{"n_layer": 16, "d_model": 256, "n_head": 2, "n_kv_head": 2, "head_dim": 128, "d_mlp": 1024, "vocab_size": 1011, "activation": "tanh_gelu", "norm": "layernorm", "norm_place": "pre", "norm_eps": 1e-05, "positions": "learned", "qk_norm": false, "attn_scale": 0.0884, "bias": "all", "tie_embeddings": true, "parallel_block": false, "init": "normal", "init_std_qkv": 0.0146, "init_std_o": 0.00259, "init_std_up": 0.0146, "init_std_down": 0.00259, "optimizer": "soap_variant", "lr": 0.00388, "beta1": 0.95, "beta2": 0.99, "weight_decay": 0.15, "lr_head": 0.00593, "warmup_steps": 200, "schedule": "wsd", "decay_fraction": 0.865, "decay_shape": "linear", "final_lr_fraction": 0.05, "batch_tokens": 65536, "seq_len": 256, "doc_mask": false, "train_tokens": 231900000, "steps": 3539, "dataset": "wikipedia_en"}
Each number is 50 + 12 x the weight over its row's rms, rounded and kept within 0 to 99. Layers, rows and columns count from 0. The size before them is the row's rms in percent of the matrix's.

# o: layer 7 attention output (transposed), 256x256, rms 0.0638, rows 170-194, columns 128-191
# v: layer 7 attention value, 256x256, rms 0.0737, rows 171-194, columns 128-191
o170 106:53 69 38 69 52 37 48 69 48 52 28 61 37 59 58 57 53 54 40 67 44 69 52 41 47 52 44 34 64 41 50 33 48 50 48 57 55 56 38 59 64 53 55 48 48 45 55 58 72 60 45 42 57 54 50 56 51 62 43 41 39 51 58 52
v171 103:55 60 37 29 31 21 49 60 65 59 75 51 51 66 62 43 45 63 64 57 53 51 83 59 56 61 51 59 67 11 55 56 52 54 48 49 51 58 48 52 36 42 47 55 63 28 73 46 40 51 34 54 39 55 47 40 62 69 31 37 66 49 27 78
o171 109:41 32 54 63 71 80 41 60 51 44 43 66 21 49 49 50 56 29 62 37 73 68 31 48 55 34 43 53 32 54 72 33 39 57 68 45 49 54 39 52 40 43 32 41 48 83 51 56 55 47 62 50 25 55 43 40 42 66 49 48 55 47 38 17
v172 098:52 48 51 64 59 51 44 56 53 54 30 50 34 56 64 49 49 37 36 73 57 49 50 40 53 53 54 33 44 54 58 35 48 46 59 46 62 73 60 39 35 48 52 36 25 62 32 39 69 64 37 45 53 74 58 64 54 46 36 56 30 56 62 54
o172 099:64 40 45 44 20 48 35 48 41 47 68 35 66 28 37 43 54 54 74 55 78 42 48 62 57 48 53 62 38 53 47 46 42 37 33 58 37 36 66 77 61 34 45 51 40 32 47 48 46 39 53 69 74 30 53 38 50 35 58 65 76 54 34 66
v173 108:53 54 70 48 62 61 54 46 43 58 53 35 65 67 33 42 56 35 61 69 41 53 48 38 40 33 50 67 57 45 57 35 65 40 57 65 71 51 51 48 53 50 48 32 40 48 72 57 41 49 52 53 57 66 48 38 53 61 61 47 67 43 47 43
o173 103:53 38 58 35 60 48 58 56 59 64 52 38 27 36 54 38 58 54 27 38 61 48 45 47 51 59 40 38 39 48 52 52 33 61 33 38 60 45 79 43 63 44 54 50 57 57 48 67 56 30 63 28 54 41 81 43 57 46 21 50 50 49 36 55
v174 094:47 58 39 51 45 57 84 33 59 56 40 43 51 63 58 60 73 36 61 33 42 51 56 48 35 54 55 57 60 63 31 52 56 27 40 47 65 36 49 37 40 51 42 63 35 29 51 46 61 51 53 39 75 43 34 39 39 40 52 47 75 26 50 46
o174 099:38 65 51 66 52 49 44 62 47 56 69 50 58 31 56 42 50 47 32 38 51 21 37 43 36 67 37 38 45 41 60 40 53 57 48 56 55 31 39 54 40 55 36 74 57 43 48 51 60 71 35 68 28 53 43 58 47 75 47 48 47 44 56 67
v175 106:45 50 62 68 61 78 58 76 60 40 59 42 42 57 61 28 41 26 70 61 32 56 61 48 24 42 55 65 58 40 19 54 48 52 65 38 43 47 63 53 53 39 49 65 57 34 48 59 46 44 54 67 54 68 51 62 57 64 61 27 65 38 33 62
o175 105:46 69 36 40 62 64 43 62 41 60 53 52 44 27 53 62 59 66 36 54 58 58 45 55 45 63 41 42 34 69 56 46 52 57 38 65 53 45 42 37 52 74 30 63 46 41 58 58 44 65 58 35 50 39 58 62 31 70 44 29 57 60 48 51
v176 111:89 66 62 18 62 35 47 50 59 58 43 34 75 43 57 65 58 50 44 62 67 68 61 38 49 65 63 64 57 46 44 58 38 50 52 40 54 61 58 74 49 59 60 48 61 60 84 32 63 49 54 56 66 54 64 45 51 49 48 53 38 37 38 63
o176 110:51 37 48 74 55 59 47 37 36 48 34 64 62 44 60 43 67 47 64 37 63 53 67 59 45 43 27 54 45 48 55 52 22 44 41 56 51 45 36 63 43 33 47 69 58 51 43 70 39 42 57 61 36 55 50 72 60 52 42 32 61 57 35 70
v177 091:41 60 62 52 41 45 61 32 38 44 62 57 63 36 52 45 77 47 65 42 58 51 64 50 53 38 54 33 48 50 46 58 55 42 27 41 27 63 47 47 71 37 37 38 44 73 59 60 41 58 49 58 49 43 56 46 53 61 67 61 60 70 77 39
o177 098:47 48 67 77 41 40 41 51 65 53 40 57 47 54 34 45 54 75 40 54 37 45 68 40 51 51 31 50 37 40 46 39 54 41 58 59 56 41 62 28 30 64 72 28 50 49 46 53 65 30 46 57 55 65 27 54 49 43 51 47 48 40 49 62
v178 104:65 58 54 51 50 41 75 33 48 50 52 58 68 49 57 55 30 46 60 36 46 46 40 32 41 40 26 58 56 51 47 50 27 53 70 57 60 61 52 65 59 38 55 55 53 57 42 58 38 80 32 53 70 39 50 38 31 31 50 41 30 48 52 52
o178 106:54 35 47 38 64 39 55 64 52 41 55 59 40 53 65 51 48 56 36 61 59 58 34 44 37 59 42 60 65 62 74 48 32 54 51 49 57 47 45 61 18 60 46 57 71 25 41 27 58 44 69 53 29 28 55 51 59 57 40 65 48 56 60 51
v179 107:40 62 55 57 48 46 56 66 46 62 53 46 47 49 52 66 55 39 45 58 46 30 50 50 37 24 41 44 30 68 75 49 56 49 67 36 54 52 42 50 38 58 47 34 54 52 59 34 55 39 41 71 70 46 40 48 62 30 48 59 54 46 65 45
o179 112:60 42 62 48 46 27 52 70 50 58 66 46 59 62 70 63 43 39 31 73 55 50 44 56 80 42 46 67 57 51 50 39 32 70 55 40 52 54 58 53 61 49 59 44 56 75 44 54 65 54 73 48 62 48 77 44 38 46 50 52 47 71 34 53
v180 093:60 49 45 57 60 45 46 60 32 40 56 44 56 52 62 70 48 48 65 37 53 59 60 76 43 39 52 66 49 36 67 43 47 45 78 35 41 57 58 73 62 59 70 42 62 65 59 54 68 50 52 61 53 38 20 32 47 41 32 38 53 59 34 70
o180 095:56 41 66 49 54 42 48 54 53 56 26 61 37 46 43 62 67 51 39 43 44 21 25 31 57 50 39 39 55 47 39 48 41 60 43 34 24 39 50 24 49 54 35 44 73 58 53 62 60 48 48 45 45 65 66 51 54 68 73 50 43 64 66 24
v181 101:68 27 65 55 47 51 37 70 47 45 57 39 43 45 40 52 28 65 53 62 64 70 49 65 73 44 58 66 55 37 47 62 32 32 48 45 47 71 57 44 54 49 50 29 50 62 55 35 49 55 47 36 51 67 53 33 63 55 47 44 32 49 65 61
o181 100:41 39 39 57 50 59 46 34 64 40 66 62 58 42 52 42 45 52 48 50 53 62 42 38 37 52 47 39 43 52 70 66 51 35 62 44 42 43 79 55 42 63 59 40 44 50 60 66 61 61 47 65 73 57 65 42 42 49 64 59 77 51 38 68
v182 097:60 58 84 40 60 39 31 47 20 45 50 41 45 76 52 35 37 46 67 46 46 52 33 59 28 54 36 34 23 43 57 53 45 37 62 56 58 52 44 52 52 57 62 62 54 38 60 45 70 41 66 46 47 44 64 45 57 73 48 62 19 51 56 64
o182 102:70 47 37 63 34 38 75 53 43 50 45 47 48 51 34 68 60 45 52 45 40 69 49 33 53 42 65 70 48 62 55 52 53 49 49 52 48 53 65 54 55 15 31 37 43 43 36 60 42 31 31 39 50 36 40 49 46 52 35 57 59 52 66 43
v183 090:76 46 47 61 47 55 49 54 53 41 70 66 47 70 42 41 48 54 68 49 35 40 58 43 56 47 54 44 75 39 56 38 44 39 46 36 50 75 32 70 71 37 35 49 51 51 55 63 61 56 61 36 42 61 51 42 52 50 38 60 64 46 49 35
o183 089:42 43 49 42 57 40 56 22 52 48 43 58 34 43 43 51 41 44 30 42 42 39 33 56 41 45 50 57 36 35 37 36 37 23 51 62 63 23 64 28 55 80 66 42 52 37 52 40 57 37 42 23 55 45 39 52 53 50 54 48 44 57 32 64
v184 107:68 32 28 45 39 46 43 52 40 31 46 41 46 51 84 37 41 33 52 58 40 48 63 34 45 43 44 54 60 50 31 59 60 64 71 44 39 35 54 42 49 65 53 54 40 40 61 58 52 55 45 26 46 44 48 45 42 52 41 41 59 25 35 52
o184 105:40 44 39 60 32 44 42 47 64 68 43 69 54 60 34 53 42 49 67 68 62 36 45 68 43 59 54 53 39 20 66 53 71 49 40 69 28 43 46 61 29 57 44 62 46 59 51 47 17 49 40 39 46 62 52 50 65 66 51 38 49 61 42 39
v185 095:47 26 34 47 51 60 37 35 39 48 41 65 72 61 41 63 54 41 51 50 32 58 56 55 57 50 52 40 44 62 48 38 47 51 34 29 59 62 40 46 50 48 59 55 60 62 35 41 43 60 52 57 56 31 23 42 46 40 33 57 47 48 48 59
o185 102:66 61 59 53 81 52 77 77 60 59 40 59 52 41 73 54 57 75 31 26 53 56 61 37 49 56 61 60 43 40 50 49 58 51 49 52 40 32 57 52 47 42 40 33 40 27 48 45 49 58 28 44 57 66 55 81 56 79 52 38 57 61 47 45
v186 103:54 33 55 56 53 36 30 68 47 77 35 42 55 48 44 53 58 64 50 42 69 35 32 57 51 63 42 57 45 27 32 64 41 39 43 38 62 54 51 42 39 61 40 38 41 57 58 37 42 37 57 48 66 53 61 43 52 49 31 52 12 55 50 55
o186 104:43 37 50 46 49 44 62 30 68 43 66 56 58 56 40 54 35 35 68 76 56 61 51 40 35 44 64 61 41 71 62 44 40 72 63 64 48 43 59 58 40 51 22 53 46 56 29 40 42 29 52 71 30 44 38 51 36 36 47 38 80 63 33 58
v187 098:52 60 68 46 52 39 61 50 51 57 61 42 56 60 72 47 60 54 58 61 65 50 48 52 47 56 61 46 45 38 43 57 52 51 52 68 73 37 41 39 38 63 32 62 34 77 53 26 30 42 42 53 49 66 44 78 64 44 62 63 60 56 31 65
o187 103:61 55 35 30 56 56 46 37 42 65 66 52 52 46 58 44 64 38 43 49 51 58 49 51 30 47 43 55 35 69 58 41 29 44 43 52 53 59 44 57 68 41 33 60 55 56 41 79 66 55 53 67 51 37 44 22 34 28 72 48 66 43 40 53
v188 111:34 50 42 52 45 37 42 58 45 29 54 65 45 63 76 25 41 41 60 28 55 35 37 36 64 55 50 63 31 44 45 59 77 42 45 26 53 44 49 40 27 56 40 42 54 51 55 74 55 63 22 55 51 51 34 52 26 57 59 28 33 49 53 31
o188 108:24 51 71 67 52 76 43 52 54 32 79 45 43 31 27 58 64 49 48 42 55 74 62 52 52 46 58 40 48 22 43 50 52 51 61 77 76 61 49 44 59 46 39 46 42 54 57 37 40 50 52 53 55 46 52 46 58 73 46 45 59 62 49 58
v189 108:67 50 64 49 57 50 55 49 60 62 55 65 46 41 62 47 47 47 43 49 58 53 67 44 48 35 69 57 63 59 45 67 48 61 74 62 59 38 56 40 68 33 66 59 55 30 55 49 52 53 54 27 53 42 60 61 49 41 43 38 43 59 41 77
o189 108:35 29 40 31 37 47 42 49 45 63 47 49 52 59 48 55 48 52 50 68 45 43 60 47 58 48 46 54 58 54 33 56 51 29 28 46 41 49 52 54 25 66 43 61 58 74 40 34 42 49 70 43 45 28 47 36 47 53 49 31 56 32 38 37
v190 105:43 67 54 36 33 73 47 43 52 50 48 55 61 57 45 78 65 39 48 31 34 57 45 57 53 54 47 40 55 39 38 74 46 46 50 65 56 55 63 31 49 39 49 51 56 30 53 59 71 64 57 41 55 39 71 56 51 52 46 67 73 47 44 71
o190 107:37 76 67 72 48 56 44 47 61 51 46 41 50 45 56 40 49 62 37 61 40 35 52 56 68 50 44 58 64 52 46 30 66 53 39 56 45 62 35 34 50 56 58 41 46 30 63 46 43 48 40 44 59 65 56 46 57 67 43 34 46 30 54 29
v191 109:55 44 48 50 47 50 61 66 47 49 59 51 65 63 53 55 50 52 47 69 53 29 44 66 55 39 47 40 60 29 42 51 57 69 59 51 58 63 48 45 52 60 39 48 50 54 59 42 38 51 42 45 69 52 43 51 57 50 42 29 76 54 47 39
o191 114:52 39 56 40 50 54 08 50 64 52 53 74 50 47 55 50 57 37 52 28 56 42 61 46 50 64 41 62 30 74 43 55 61 46 62 56 70 56 52 55 52 42 42 50 56 53 53 57 54 46 43 48 38 43 57 22 53 46 53 28 45 38 43 50
v192 099:55 61 60 46 36 39 62 47 51 49 57 57 30 34 53 52 59 52 52 43 49 33 44 56 58 38 57 69 57 64 46 59 59 47 45 62 54 56 51 53 56 67 69 47 49 47 39 37 66 56 55 40 57 44 61 60 55 43 49 51 48 45 70 44
o192 097:51 37 47 55 47 24 59 47 53 50 38 40 56 55 57 51 40 51 49 50 60 63 44 48 53 63 32 38 42 46 62 50 51 39 65 48 45 50 35 50 54 48 59 77 38 49 55 46 41 62 44 63 52 61 29 17 65 42 38 50 35 55 55 59
v193 105:56 56 66 47 56 43 44 38 55 61 39 45 23 44 42 54 49 52 46 49 55 37 45 60 34 42 57 52 37 57 69 59 47 63 51 62 43 47 54 54 52 50 60 42 41 59 46 40 47 62 75 66 54 66 35 48 59 34 70 70 48 50 46 34
o193 111:34 42 49 47 49 71 74 47 56 38 31 48 72 48 58 60 57 59 78 62 35 56 47 44 58 57 40 46 69 41 47 62 54 47 40 51 31 72 39 60 36 51 65 56 57 51 47 60 60 67 57 44 44 58 66 57 58 37 58 30 25 57 51 67
v194 103:55 45 54 39 55 31 60 42 69 56 65 57 54 34 37 42 39 32 57 64 31 52 29 65 42 47 53 54 44 45 41 52 56 66 45 53 54 48 48 55 34 56 52 54 43 61 34 47 66 47 56 53 45 62 51 73 44 50 47 43 43 42 77 53
o194 105:54 63 50 49 60 26 29 62 40 55 43 43 62 36 60 55 60 50 47 32 62 45 32 45 70 65 45 58 61 53 57 40 72 52 32 40 54 76 54 49 39 43 40 27 42 39 30 72 55 57 53 64 59 50 31 46 36 56 44 66 64 40 50 54